python train.py --head_dim=32 --norm_place="pre" --qk_norm=false --init_std_o=0.00937 --lr_mult_o=3.0 --schedule="wsd" --decay_fraction=0.849
Each number is 50 + 12 x the weight over its row's rms, rounded and kept within 0 to 99. Layers, rows and columns count from 0. The size before them is the row's rms in percent of the matrix's.

# layer 2 MLP down, 64x192, rms 0.0949, rows 0-63, columns 96-143
102:36 53 57 52 51 44 52 61 51 60 72 48 59 56 29 59 44 41 41 52 68 49 60 49 50 40 52 59 62 51 63 42 64 50 40 42 43 42 49 48 42 72 37 37 59 47 38 63
097:47 26 36 49 72 36 29 38 43 24 52 52 42 45 48 72 60 48 56 52 56 51 46 44 63 59 68 54 40 54 58 64 31 30 48 41 49 59 39 37 46 52 72 44 36 34 36 52
089:45 33 71 61 56 21 59 70 35 37 56 57 51 59 46 47 53 24 37 59 40 60 47 50 45 68 66 38 56 47 62 35 36 36 28 49 42 57 55 66 38 57 56 36 50 26 66 41
097:51 49 51 46 47 65 32 39 38 31 52 42 38 47 23 35 41 54 52 47 30 31 36 57 63 43 12 53 36 65 43 63 50 40 57 52 75 53 63 25 34 44 47 52 49 40 62 24
106:82 45 46 47 59 67 42 68 48 61 58 45 50 37 46 53 56 37 36 50 27 68 43 45 59 53 65 64 55 73 62 41 41 50 40 48 67 68 60 41 57 49 54 45 57 31 48 49
095:33 36 55 55 63 28 49 26 33 59 35 64 50 54 42 50 41 39 43 69 43 37 40 56 41 48 34 42 48 37 63 55 68 35 49 52 49 49 65 28 76 64 32 42 52 42 65 77
125:51 47 58 24 50 41 68 57 67 64 60 53 38 53 38 66 47 60 59 73 38 36 46 55 38 54 49 42 57 52 38 62 44 51 32 80 51 46 36 38 52 54 41 49 34 53 51 30
103:57 79 49 40 62 50 44 46 44 35 48 22 55 48 39 55 38 39 44 39 24 62 41 62 43 59 28 65 34 48 63 41 56 44 40 49 49 38 60 63 31 67 50 37 51 77 38 45
100:67 52 63 54 31 43 50 74 41 38 67 47 53 74 21 55 45 36 56 49 41 48 45 35 55 53 41 34 45 34 55 60 39 33 62 29 33 60 61 50 55 61 49 59 69 56 34 27
108:70 49 73 68 63 30 33 45 42 42 49 67 57 45 46 68 46 46 44 51 33 46 53 53 65 32 56 57 53 56 67 17 40 52 39 60 60 36 28 33 57 53 60 53 55 49 56 29
096:60 47 46 55 61 57 66 44 57 35 54 65 52 67 64 34 44 53 47 50 50 58 54 46 43 60 25 66 52 49 70 52 50 66 62 34 55 50 47 51 34 60 73 50 41 50 22 60
097:38 49 48 41 48 59 55 26 44 35 48 54 50 53 42 69 40 46 55 30 42 48 19 54 49 48 36 47 61 59 45 25 42 65 70 43 55 39 46 59 42 44 52 34 67 37 57 71
096:48 63 46 61 64 36 65 66 55 52 37 56 63 41 58 39 27 41 32 53 62 66 37 50 55 34 44 45 65 68 54 48 57 57 55 48 62 69 64 57 40 47 44 44 41 74 77 38
103:46 45 53 42 61 35 57 59 39 62 43 40 41 56 49 73 25 39 71 16 42 35 37 59 42 63 69 43 43 67 42 64 54 58 32 53 37 34 62 31 58 22 56 43 57 44 36 71
092:62 65 63 46 54 56 59 52 54 56 51 37 46 51 50 58 50 53 51 48 34 61 59 46 50 30 43 68 60 37 54 56 52 44 59 34 46 55 58 56 29 53 43 44 60 60 79 51
094:44 60 58 54 59 35 31 64 52 33 34 52 50 60 67 57 52 64 46 76 55 77 38 49 54 66 50 65 60 78 43 43 51 56 52 55 64 52 65 31 62 67 47 48 50 44 49 52
089:28 58 45 54 35 29 32 26 67 55 44 52 51 22 47 34 53 50 46 40 36 43 59 59 51 42 49 58 51 54 52 55 40 22 24 50 46 54 66 53 43 56 60 53 42 59 57 40
099:34 52 49 53 57 40 60 57 73 54 41 52 53 53 40 37 50 37 48 43 53 45 46 60 59 43 25 64 52 48 52 43 54 21 41 49 59 72 42 66 42 43 56 46 46 41 34 54
104:47 34 50 49 46 37 57 75 53 65 43 55 48 42 43 34 41 49 52 60 38 65 63 30 27 56 43 44 50 49 42 72 51 45 64 46 40 56 66 48 36 61 77 32 64 52 40 15
098:44 47 46 37 38 42 42 39 48 36 63 51 47 52 52 59 68 26 60 48 56 43 32 31 45 42 36 32 59 57 46 40 58 56 60 48 45 50 47 33 46 59 26 49 55 49 44 46
105:38 35 45 64 37 42 45 58 52 49 49 68 56 68 53 43 55 44 66 52 63 56 40 41 52 35 64 53 57 43 51 69 41 37 31 25 37 43 32 50 42 42 45 38 43 45 44 49
109:40 48 50 42 38 64 71 61 90 36 32 40 28 35 48 45 42 37 66 51 56 46 36 19 51 39 43 47 36 54 72 56 46 70 47 45 61 49 50 47 42 39 52 58 42 70 45 70
090:50 36 56 49 80 14 66 30 38 51 52 52 32 44 35 41 46 44 51 50 70 61 45 44 42 68 37 34 53 57 57 48 48 42 57 57 32 57 28 67 55 36 68 55 70 72 54 66
102:63 25 38 62 50 69 48 51 54 45 49 28 33 89 53 45 39 53 48 21 42 39 44 40 65 53 42 68 38 22 46 51 72 60 47 49 71 67 49 28 45 50 52 69 56 29 29 36
097:44 61 47 61 57 50 49 63 23 52 32 47 60 41 38 40 74 36 72 51 51 84 52 60 47 42 57 70 24 50 38 60 58 53 51 49 42 61 52 44 50 71 55 43 83 32 45 49
095:24 35 31 48 43 47 70 50 62 52 52 39 44 54 60 52 67 38 77 49 34 60 58 40 50 65 46 19 43 33 53 38 61 68 48 54 50 61 49 42 53 54 42 55 53 42 68 58
090:55 20 45 38 56 59 66 51 42 46 41 47 58 62 49 35 63 50 41 56 51 56 62 37 58 53 43 37 50 52 46 62 50 41 57 41 68 31 74 57 29 43 30 70 64 69 41 44
094:58 71 38 63 56 36 63 51 52 39 62 43 70 68 60 57 50 47 46 35 48 33 51 58 64 72 55 58 29 50 34 42 41 57 59 62 78 46 59 49 37 57 47 36 39 54 50 57
104:34 63 53 67 78 53 59 46 52 74 55 31 63 50 48 67 53 61 36 59 62 40 39 46 27 62 44 73 71 43 53 33 46 38 53 43 43 61 48 54 47 29 59 32 61 55 30 21
101:53 35 49 70 29 61 41 55 43 46 47 56 61 53 47 49 54 41 47 43 42 75 53 67 40 53 63 40 70 35 39 41 28 38 51 46 78 49 44 45 65 51 45 64 38 54 70 58
099:48 53 48 43 45 64 56 53 50 46 73 54 58 58 73 34 38 31 64 64 58 52 30 58 60 40 45 53 52 30 39 55 56 46 43 46 63 60 42 57 49 47 52 40 39 47 33 70
089:37 37 56 41 70 63 58 55 50 28 42 61 65 34 61 39 55 48 55 60 85 41 42 52 53 65 68 43 41 48 52 57 30 46 42 40 54 44 44 39 48 63 31 47 66 60 66 46
104:35 31 53 60 26 52 61 60 57 43 56 44 37 69 59 66 52 58 49 60 43 46 59 70 60 39 50 39 28 39 53 46 53 42 41 56 37 59 48 57 43 50 65 62 36 59 34 68
096:31 63 33 48 63 48 53 55 63 39 36 42 26 39 49 70 69 40 53 29 70 50 61 42 47 55 63 45 69 45 37 60 43 32 49 54 32 62 47 32 44 57 73 42 58 61 58 47
108:34 46 37 53 42 57 31 76 39 51 63 58 53 56 64 47 48 43 64 52 46 66 36 61 55 68 51 53 31 35 88 62 57 71 49 48 59 52 58 47 46 59 34 54 69 48 44 51
097:38 38 35 61 16 64 49 41 39 58 33 43 58 43 53 51 43 70 45 63 53 57 43 60 30 43 48 55 55 40 42 08 64 61 61 43 63 50 59 50 44 54 36 61 56 38 60 48
086:66 52 58 54 31 42 37 41 54 48 34 66 59 38 41 44 54 44 51 74 36 58 57 22 62 31 56 46 56 38 64 42 55 55 49 39 65 47 62 57 43 56 52 46 55 41 59 32
095:48 50 59 66 38 48 35 40 29 43 62 53 66 40 54 43 55 64 63 59 47 61 54 47 54 61 55 68 45 21 50 60 48 38 48 42 63 35 36 65 57 49 73 46 54 45 59 68
095:54 38 55 67 61 52 42 40 72 18 49 43 40 61 60 57 53 56 66 50 34 36 51 61 58 43 58 62 36 51 61 42 64 63 54 61 66 43 67 62 45 61 54 58 57 43 54 46
093:66 46 60 51 49 24 62 69 60 52 34 77 26 69 56 37 53 47 34 45 45 36 35 58 51 71 50 57 39 48 45 53 62 54 49 37 52 51 55 62 49 69 54 50 80 51 63 57
100:52 20 40 68 43 32 54 41 36 52 40 66 50 50 49 51 75 31 42 51 47 33 54 42 58 34 52 44 45 63 46 52 57 29 34 36 62 40 59 73 37 33 42 40 59 63 58 42
099:48 52 40 46 36 43 37 52 41 71 37 46 75 44 60 38 51 66 67 43 29 31 35 48 53 39 68 59 53 39 49 23 63 62 31 65 52 57 45 52 42 43 46 50 41 48 74 46
097:57 57 71 49 22 52 26 40 58 37 47 50 32 60 36 54 38 42 75 36 36 58 60 39 43 37 70 22 46 59 45 34 50 62 30 80 52 36 59 43 41 52 49 31 28 32 29 45
104:58 42 39 63 61 42 52 34 43 50 86 61 60 50 36 40 40 55 61 53 62 61 54 59 49 33 34 37 30 55 41 59 43 54 65 26 49 53 34 43 61 51 62 52 64 53 69 51
097:41 69 37 35 55 45 27 28 56 31 62 58 63 47 56 39 49 43 33 60 67 46 55 44 55 46 37 58 31 63 43 78 71 26 56 43 60 49 55 52 44 41 32 54 49 60 47 51
092:58 34 27 55 41 58 49 31 43 41 58 63 49 28 66 45 54 64 63 53 65 56 50 46 56 23 32 34 38 87 49 60 55 48 61 53 38 56 27 52 75 27 45 40 56 48 45 54
101:43 62 56 37 39 33 49 45 51 49 57 59 55 39 47 34 36 35 73 69 47 42 51 43 30 59 44 27 30 49 44 61 68 47 44 61 46 57 73 51 42 33 61 35 58 47 64 47
092:56 47 45 52 49 53 41 68 46 21 36 73 58 31 44 39 44 48 41 47 42 58 59 66 59 42 56 31 54 42 41 45 34 66 48 48 59 41 42 66 38 55 54 67 15 65 32 37
096:81 52 68 58 50 48 61 46 48 46 36 60 50 39 34 52 67 48 36 52 60 58 51 43 61 43 45 49 76 40 34 70 44 38 36 84 64 43 38 64 62 51 56 43 49 54 71 56
085:45 61 61 58 58 58 68 35 46 64 64 69 35 41 45 56 27 37 34 41 58 70 67 57 33 51 32 72 60 64 33 41 44 49 50 55 46 60 51 42 62 56 49 54 68 30 51 54
123:70 49 50 41 52 46 61 62 48 42 70 33 47 66 51 45 43 45 62 72 34 47 41 50 50 32 64 32 52 35 66 40 65 51 23 65 61 56 56 60 40 41 47 79 33 37 37 64
106:28 47 50 49 53 51 58 47 26 32 53 42 47 60 74 72 49 65 43 37 14 43 47 44 56 33 53 63 45 62 55 45 52 45 33 65 71 32 54 48 52 43 68 62 30 62 66 60
103:62 49 52 43 54 58 35 33 44 52 32 76 51 40 41 49 54 73 56 47 56 45 63 50 31 36 42 69 59 48 54 45 43 54 37 60 39 58 48 43 45 53 55 42 30 52 43 31
096:61 43 46 54 52 63 54 49 46 49 28 55 76 58 43 43 48 60 49 29 39 58 62 63 39 75 59 44 59 48 55 48 46 54 45 50 51 54 31 42 39 41 48 54 47 57 41 58
091:63 78 68 53 46 43 41 32 68 35 30 49 48 48 38 77 68 46 56 27 38 50 43 45 53 57 36 42 61 66 48 54 43 37 42 58 53 52 38 30 44 49 51 28 25 28 33 40
101:48 66 64 38 43 37 50 49 44 52 45 47 56 19 33 65 39 46 80 57 63 36 45 27 65 50 76 38 58 38 41 41 56 68 40 34 52 32 57 62 54 47 56 62 49 35 51 51
124:37 49 45 56 48 49 48 41 54 50 56 59 78 51 60 65 69 44 55 53 66 73 31 41 41 37 52 52 63 68 56 40 53 45 29 60 52 55 50 54 48 52 52 47 43 71 53 56
108:58 35 49 30 44 61 48 48 52 52 55 59 46 32 57 52 69 47 35 60 58 34 25 52 47 52 53 54 33 54 51 59 51 42 54 40 46 75 41 46 38 60 37 62 63 59 38 55
100:53 45 73 51 53 54 41 56 50 53 70 55 52 42 35 53 63 45 53 53 48 30 43 48 26 65 36 40 37 62 19 65 38 49 28 47 50 34 42 57 53 60 59 28 49 44 31 54
101:46 44 63 74 50 49 47 26 39 45 63 70 77 45 47 64 48 66 62 55 40 49 40 65 52 34 51 48 42 60 76 36 49 50 55 61 60 55 26 53 43 49 42 51 46 47 30 50
103:49 53 80 32 51 48 42 37 55 51 55 60 39 46 61 58 32 47 51 56 51 55 38 63 74 49 48 43 45 54 63 58 41 38 45 46 55 57 61 59 36 48 57 52 67 57 50 50
102:18 45 52 50 52 75 52 45 37 46 52 75 69 38 44 43 37 46 54 36 51 48 45 50 50 50 54 45 73 60 56 65 48 33 62 42 39 91 71 43 44 44 44 42 61 51 45 66
103:59 43 66 38 28 37 38 40 37 42 64 57 21 55 47 62 33 48 42 62 64 45 48 52 50 38 36 50 55 49 50 50 54 37 50 56 47 64 45 72 49 47 41 46 48 48 47 45
115:51 46 75 27 32 46 41 49 57 40 65 59 38 68 50 57 29 18 63 42 52 36 40 54 36 36 57 54 52 53 43 61 49 62 47 30 45 56 33 34 63 44 53 56 43 50 45 62